python train.py --num_attention_heads=2 --norm_place="pre" --positions="rope" --bias="none" --init_std_o=0.0445 --lr_head=0.0125 --warmup_steps=200 --schedule="wsd" --decay_fraction=1.0 --decay_shape="sqrt"
Each number is 50 + 10 x the weight over its row's rms, rounded and kept within 0 to 99. Layers, rows and columns count from 0. The size before them is the row's rms in percent of the matrix's.

# layer 13 MLP down (transposed), 512x256, rms 0.0513, rows 334-342, columns 0-127
103:55 63 50 43 72 47 60 50 54 48 51 61 63 69 45 35 59 56 46 46 28 47 48 42 63 50 47 44 66 44 38 43 48 42 57 50 64 44 65 52 39 45 38 37 45 52 48 45 45 63 65 50 57 68 35 28 39 49 55 38 63 33 55 70 51 23 45 37 49 64 42 55 45 52 64 35 55 47 56 52 51 21 60 50 48 25 43 45 68 55 65 32 50 50 75 39 49 39 38 48 58 62 70 42 39 55 40 62 53 60 50 55 53 47 48 56 53 50 53 46 52 41 45 52 49 23 40 57
097:45 60 44 45 47 51 47 42 43 46 39 40 51 58 73 52 40 42 45 46 59 45 55 53 54 60 51 52 42 55 53 51 43 40 64 52 55 67 58 52 45 71 35 56 39 57 59 25 61 61 48 49 35 31 43 59 48 71 38 51 50 56 42 64 50 56 48 64 52 43 38 55 43 47 73 45 42 45 35 57 53 64 51 54 60 55 47 53 60 46 52 62 42 56 59 87 41 54 58 42 53 44 33 47 52 73 24 44 58 49 53 52 48 68 31 46 53 58 49 42 37 54 56 49 46 65 57 49
102:64 66 52 79 45 41 54 69 55 58 40 31 57 74 71 68 52 60 55 46 44 52 50 52 39 58 66 29 62 62 57 63 34 27 51 45 58 57 50 49 53 45 42 64 43 55 65 30 45 55 56 54 64 42 66 59 52 54 51 54 77 55 49 53 50 58 40 57 63 62 50 30 63 48 56 35 61 64 48 57 39 42 48 64 59 49 63 44 52 55 47 60 50 54 46 43 53 57 56 55 31 60 42 39 42 51 61 47 44 39 48 58 58 43 50 33 42 47 46 64 55 55 48 44 49 49 44 41
096:32 46 62 54 38 71 33 55 53 48 36 53 48 60 40 54 46 58 37 48 51 63 51 45 39 65 54 44 35 32 47 56 64 48 56 57 75 55 43 45 52 49 45 43 48 72 64 60 34 46 66 46 62 54 51 60 46 59 52 58 50 47 52 70 44 52 33 40 44 67 56 40 49 62 65 69 48 38 31 40 65 42 51 61 47 39 36 52 46 44 58 57 46 57 49 59 54 41 62 56 51 56 48 53 58 45 32 63 44 36 41 49 59 48 49 50 60 48 60 40 56 57 49 45 60 53 58 39
103:46 48 60 42 43 59 47 46 55 56 39 51 40 51 29 63 62 36 41 51 69 60 50 57 54 46 66 42 57 51 46 54 58 54 63 54 26 43 52 48 55 65 55 56 44 50 56 50 59 60 53 46 61 49 18 49 32 66 51 63 55 54 46 50 44 46 49 53 59 63 64 38 60 43 40 33 32 52 61 52 48 52 42 44 34 30 50 50 52 47 65 57 50 47 50 44 68 68 40 65 51 59 57 22 46 39 45 56 53 54 35 47 60 43 48 58 60 38 41 51 45 43 69 56 46 48 42 37
103:53 37 56 45 56 48 66 50 63 37 49 46 47 56 47 50 66 49 38 43 47 51 56 39 49 45 46 60 53 63 48 55 50 45 46 49 54 57 59 31 47 35 55 51 35 35 59 23 46 52 44 50 71 48 51 45 44 31 47 42 52 62 59 51 48 48 67 52 37 47 48 31 53 34 66 44 48 56 44 56 65 44 54 55 28 54 54 61 47 38 49 50 43 34 53 38 55 61 57 58 63 53 52 63 61 49 58 44 51 47 63 61 49 46 45 39 39 42 63 55 81 43 54 43 62 46 48 51
098:49 64 61 34 50 42 51 65 42 35 50 52 66 36 40 39 53 45 35 36 31 32 37 71 38 62 55 52 56 55 37 56 44 45 45 49 55 54 33 42 45 47 44 53 34 46 63 36 39 60 50 52 34 58 56 64 48 48 46 47 44 68 40 38 41 38 46 72 23 61 58 42 58 69 53 48 61 61 61 39 38 66 55 46 33 50 52 36 38 40 49 65 48 50 54 54 45 52 47 57 56 58 40 46 64 54 41 36 41 67 57 43 42 51 39 43 62 50 52 59 42 50 39 63 55 62 51 46
108:42 67 46 56 39 46 64 53 44 49 40 36 45 63 57 46 66 34 53 51 50 59 61 57 53 40 36 56 60 44 46 46 51 69 42 31 73 58 45 62 36 49 52 57 36 41 61 29 56 57 47 39 51 54 51 51 36 52 38 43 44 24 48 44 41 45 58 49 56 54 57 44 38 46 52 42 46 57 54 53 52 46 43 42 41 39 30 61 40 40 66 53 42 58 51 67 61 48 42 57 45 42 29 40 42 64 38 50 25 69 59 70 40 43 52 51 46 41 52 42 22 59 50 48 37 32 58 56
104:66 44 29 46 46 40 47 52 58 37 55 63 48 59 42 43 68 63 55 43 47 30 57 44 38 48 53 40 54 55 54 58 50 31 65 41 39 48 51 63 64 61 42 55 61 63 58 56 60 54 55 45 44 58 54 25 33 36 53 68 53 68 59 47 49 47 47 54 61 59 26 47 25 69 54 39 60 46 43 59 63 53 36 71 51 54 45 46 50 47 58 64 35 48 51 54 65 53 42 56 61 41 34 54 53 58 41 38 41 25 41 46 39 53 51 47 47 26 43 41 64 38 52 62 52 54 53 34
# layer 13 MLP gate, 512x256, rms 0.0512, rows 335-343, columns 0-127
096:42 41 57 58 53 63 51 57 47 39 26 55 40 72 34 36 46 47 51 57 47 41 67 52 44 48 49 30 74 70 50 60 43 55 52 55 47 42 58 37 41 45 37 53 54 62 44 51 47 54 67 54 60 38 59 47 51 52 49 32 52 49 73 55 54 45 52 62 55 56 63 33 63 56 35 53 51 43 52 50 42 66 64 63 59 62 50 44 49 61 54 43 41 53 54 38 41 38 54 63 64 52 44 46 33 62 47 50 65 58 38 37 35 57 50 61 50 44 37 50 47 73 55 54 45 55 46 62
097:59 32 33 45 62 59 50 44 53 46 39 53 41 62 67 40 64 56 45 38 57 31 63 50 38 66 46 40 50 50 61 51 59 44 58 45 49 56 53 34 45 46 59 43 13 60 59 63 35 34 50 57 37 40 53 53 45 46 46 33 60 44 29 39 58 44 61 54 52 45 41 49 54 40 72 40 52 60 37 62 61 66 44 58 59 58 41 53 32 51 53 48 49 54 38 38 44 46 45 59 48 47 58 49 37 43 57 59 66 45 52 55 57 55 44 49 52 54 38 50 54 43 50 44 51 41 31 35
101:36 41 56 54 43 53 45 31 52 51 36 40 64 56 53 32 54 43 36 56 42 71 45 51 59 60 41 50 46 46 53 52 46 51 46 48 51 44 52 40 46 37 58 36 62 51 38 54 52 58 63 52 33 29 61 50 35 40 32 62 38 62 62 36 55 38 52 59 57 31 40 56 43 53 41 40 61 42 43 53 46 72 64 48 35 47 60 57 37 63 31 61 42 42 34 37 53 45 53 59 53 59 39 46 35 56 42 45 56 48 41 50 62 41 45 40 46 45 56 52 63 57 50 34 44 68 49 59
096:62 52 52 56 52 53 62 44 54 25 58 55 37 59 60 50 29 55 35 69 57 39 56 42 49 63 35 55 63 58 68 42 72 69 58 45 50 70 52 53 46 57 44 37 52 49 50 54 53 47 54 41 45 60 47 57 38 47 46 48 59 52 47 43 53 64 40 41 62 55 56 36 59 38 37 47 50 62 61 42 57 63 50 60 63 36 50 39 24 70 54 54 33 45 49 44 24 57 39 28 54 56 50 32 68 38 58 56 53 48 26 50 45 42 56 47 44 39 41 59 49 55 38 47 70 61 45 46
101:48 43 44 59 60 51 33 73 35 49 36 52 55 42 57 41 57 57 55 31 50 50 48 49 44 62 47 52 60 48 44 38 57 66 53 60 58 49 40 58 50 47 45 36 57 41 54 46 37 65 48 44 38 33 62 60 70 52 48 56 74 48 35 53 59 52 49 57 45 51 56 57 58 49 67 44 44 59 57 44 42 45 44 49 56 59 60 33 53 50 40 62 43 42 31 35 24 54 32 70 44 54 39 58 52 41 59 44 35 45 56 56 46 55 65 64 44 48 43 60 54 50 41 66 50 61 52 60
104:48 53 50 42 53 55 41 49 49 54 65 42 44 50 50 46 55 45 57 74 39 43 48 46 54 44 53 46 33 44 51 51 53 44 49 59 48 35 58 45 37 46 49 57 61 32 55 36 60 56 30 53 54 47 51 67 61 37 61 54 58 50 44 48 56 55 52 37 55 30 55 58 47 48 59 47 43 56 46 37 54 63 38 58 60 39 63 51 62 57 36 43 34 37 46 44 50 45 45 25 63 36 56 41 38 28 61 65 55 44 58 49 60 52 50 43 34 58 70 51 45 56 51 37 61 63 36 48
105:39 34 69 60 55 56 44 48 55 60 46 46 46 53 60 60 69 38 48 57 43 46 59 42 33 64 29 50 61 70 57 57 43 65 59 40 65 63 57 51 42 39 55 57 38 44 52 52 30 42 61 43 38 51 44 42 31 69 48 47 38 42 49 38 53 42 51 65 36 39 57 52 47 42 38 41 52 38 66 44 43 62 52 49 42 42 40 59 60 73 46 43 47 51 47 47 55 52 42 48 45 38 39 59 60 41 32 57 36 72 61 54 46 59 43 66 36 62 38 51 53 63 36 54 43 36 36 50
105:55 31 45 55 54 59 57 53 54 44 33 35 62 35 57 44 53 46 38 43 41 55 35 41 62 35 54 44 29 34 40 52 52 40 45 52 43 61 68 57 50 59 57 49 46 34 39 51 54 55 37 40 49 37 52 69 40 66 53 47 49 50 49 52 50 53 44 58 57 55 43 41 58 56 31 46 75 47 45 60 65 39 58 46 29 42 45 43 51 50 38 47 53 50 53 47 56 53 47 41 39 56 58 36 48 45 45 60 34 42 57 52 50 57 48 46 39 64 54 32 45 60 50 28 60 41 69 55
094:61 44 66 50 40 52 51 35 38 49 69 68 52 65 42 59 37 45 47 49 50 53 62 56 48 55 49 45 61 54 51 37 44 47 36 51 48 30 54 70 50 70 59 49 50 50 52 38 64 51 55 51 32 52 67 56 52 55 34 38 54 50 48 58 59 43 35 49 53 66 66 53 53 54 65 64 59 67 62 48 45 50 47 64 43 53 59 49 35 53 58 43 53 64 42 54 48 52 45 43 47 52 46 72 34 54 60 57 52 57 46 56 58 46 52 67 60 70 48 35 44 68 60 41 39 68 52 35
# layer 13 MLP up, 512x256, rms 0.0514, rows 335-342, columns 0-127
101:42 57 52 46 45 55 50 60 48 52 43 54 46 56 61 42 57 64 31 47 31 38 66 58 53 40 43 52 46 52 53 54 57 57 43 41 56 39 74 58 50 46 52 56 49 53 49 47 45 58 49 49 47 41 46 42 50 60 57 46 51 48 49 40 20 54 31 38 40 49 44 43 44 66 59 45 41 71 42 48 26 40 61 45 49 37 45 52 58 47 50 67 49 55 37 36 39 49 59 55 52 36 39 55 51 54 68 74 33 54 27 55 47 46 44 63 51 39 51 49 41 69 38 29 54 52 48 37
098:66 52 47 65 45 56 48 68 48 49 37 41 58 43 60 61 46 44 49 61 57 34 64 36 63 46 51 38 34 61 49 48 32 64 63 54 65 39 36 52 43 65 47 35 39 55 39 57 57 53 31 42 50 52 40 49 55 44 34 58 62 36 66 61 37 41 38 61 43 42 43 44 49 58 51 45 48 50 38 54 60 64 35 47 59 52 61 64 33 56 50 42 35 47 41 48 55 45 53 68 51 61 38 50 43 66 54 47 55 71 61 32 53 42 39 44 35 53 50 51 33 45 49 49 38 57 54 63
100:48 64 47 70 57 44 58 56 55 70 48 60 39 34 55 44 36 45 48 47 60 53 43 52 52 45 55 34 54 63 37 60 39 48 65 49 42 51 57 32 53 61 52 48 51 62 37 47 45 53 48 54 49 39 60 57 82 57 60 40 41 59 58 40 45 38 46 44 49 35 59 58 52 48 62 46 50 50 38 23 31 29 29 55 50 47 40 56 49 65 31 34 60 48 32 53 42 58 56 55 46 37 67 62 53 48 32 54 48 63 53 50 46 51 32 42 60 63 44 41 40 56 51 44 49 52 41 58
099:62 45 41 60 55 53 35 48 56 35 31 64 52 60 47 62 47 37 53 61 43 54 59 32 63 35 48 59 43 47 43 45 48 71 60 45 45 43 62 54 72 56 48 62 78 57 39 74 53 59 46 42 45 50 43 57 48 52 36 59 58 55 44 45 50 67 57 76 59 41 50 50 40 44 37 60 51 36 50 45 36 45 47 49 46 52 54 55 58 29 61 52 66 63 41 52 53 60 44 36 51 31 54 34 48 56 43 66 50 51 55 40 51 58 44 45 57 57 62 73 52 45 44 71 57 75 42 50
098:48 62 55 47 57 47 54 76 57 55 46 50 52 42 39 47 58 56 53 44 46 49 51 60 57 47 52 51 62 52 50 50 61 54 62 55 61 33 57 69 55 66 34 61 52 50 49 30 44 69 68 48 43 56 54 46 33 49 59 54 59 57 58 42 45 55 42 56 42 46 57 32 58 62 51 62 55 49 46 46 18 41 50 45 43 53 36 46 50 64 33 48 50 38 51 53 49 47 41 46 46 52 55 48 44 47 44 73 52 29 75 61 50 46 38 51 41 68 51 41 34 54 50 54 53 54 55 51
098:41 45 39 42 46 48 42 62 43 42 51 41 39 52 26 43 65 42 36 69 50 41 51 22 61 33 59 35 62 48 50 43 50 65 62 47 58 38 52 50 45 50 55 47 68 40 40 74 67 46 56 32 60 37 48 44 40 38 69 58 55 47 51 59 70 43 50 44 58 33 46 62 39 37 36 67 33 38 54 49 59 57 39 61 60 59 40 58 48 54 59 59 55 35 50 53 51 53 51 42 53 52 51 43 46 52 42 41 60 33 54 45 41 38 57 57 29 47 66 58 56 37 46 65 61 47 34 50
107:54 43 58 61 59 47 43 63 49 57 61 72 36 43 50 42 51 53 46 43 60 46 51 59 60 37 57 48 40 48 55 40 57 52 54 47 48 52 52 42 43 71 44 39 43 46 64 57 46 60 39 40 58 42 42 59 40 50 48 41 46 39 27 40 47 57 46 52 59 60 35 64 56 38 37 52 43 45 52 53 40 57 47 52 57 44 60 66 48 59 56 51 51 59 65 41 53 37 55 52 46 48 36 58 52 42 55 42 53 44 26 56 31 51 55 41 67 48 41 61 61 37 37 47 59 64 55 42
096:44 45 52 47 38 40 45 55 65 57 44 51 59 55 48 51 49 60 38 58 51 44 55 59 44 53 43 55 49 63 60 53 43 63 43 56 71 55 53 58 51 39 43 42 62 56 45 40 58 55 48 43 39 61 43 58 54 51 41 49 52 51 36 53 37 48 60 60 43 51 50 64 58 48 53 43 46 32 48 54 49 64 38 59 81 71 40 47 58 32 48 46 58 37 34 35 45 42 59 56 53 34 42 53 37 51 53 41 50 43 49 64 44 47 63 40 59 46 41 39 52 41 56 45 59 48 70 55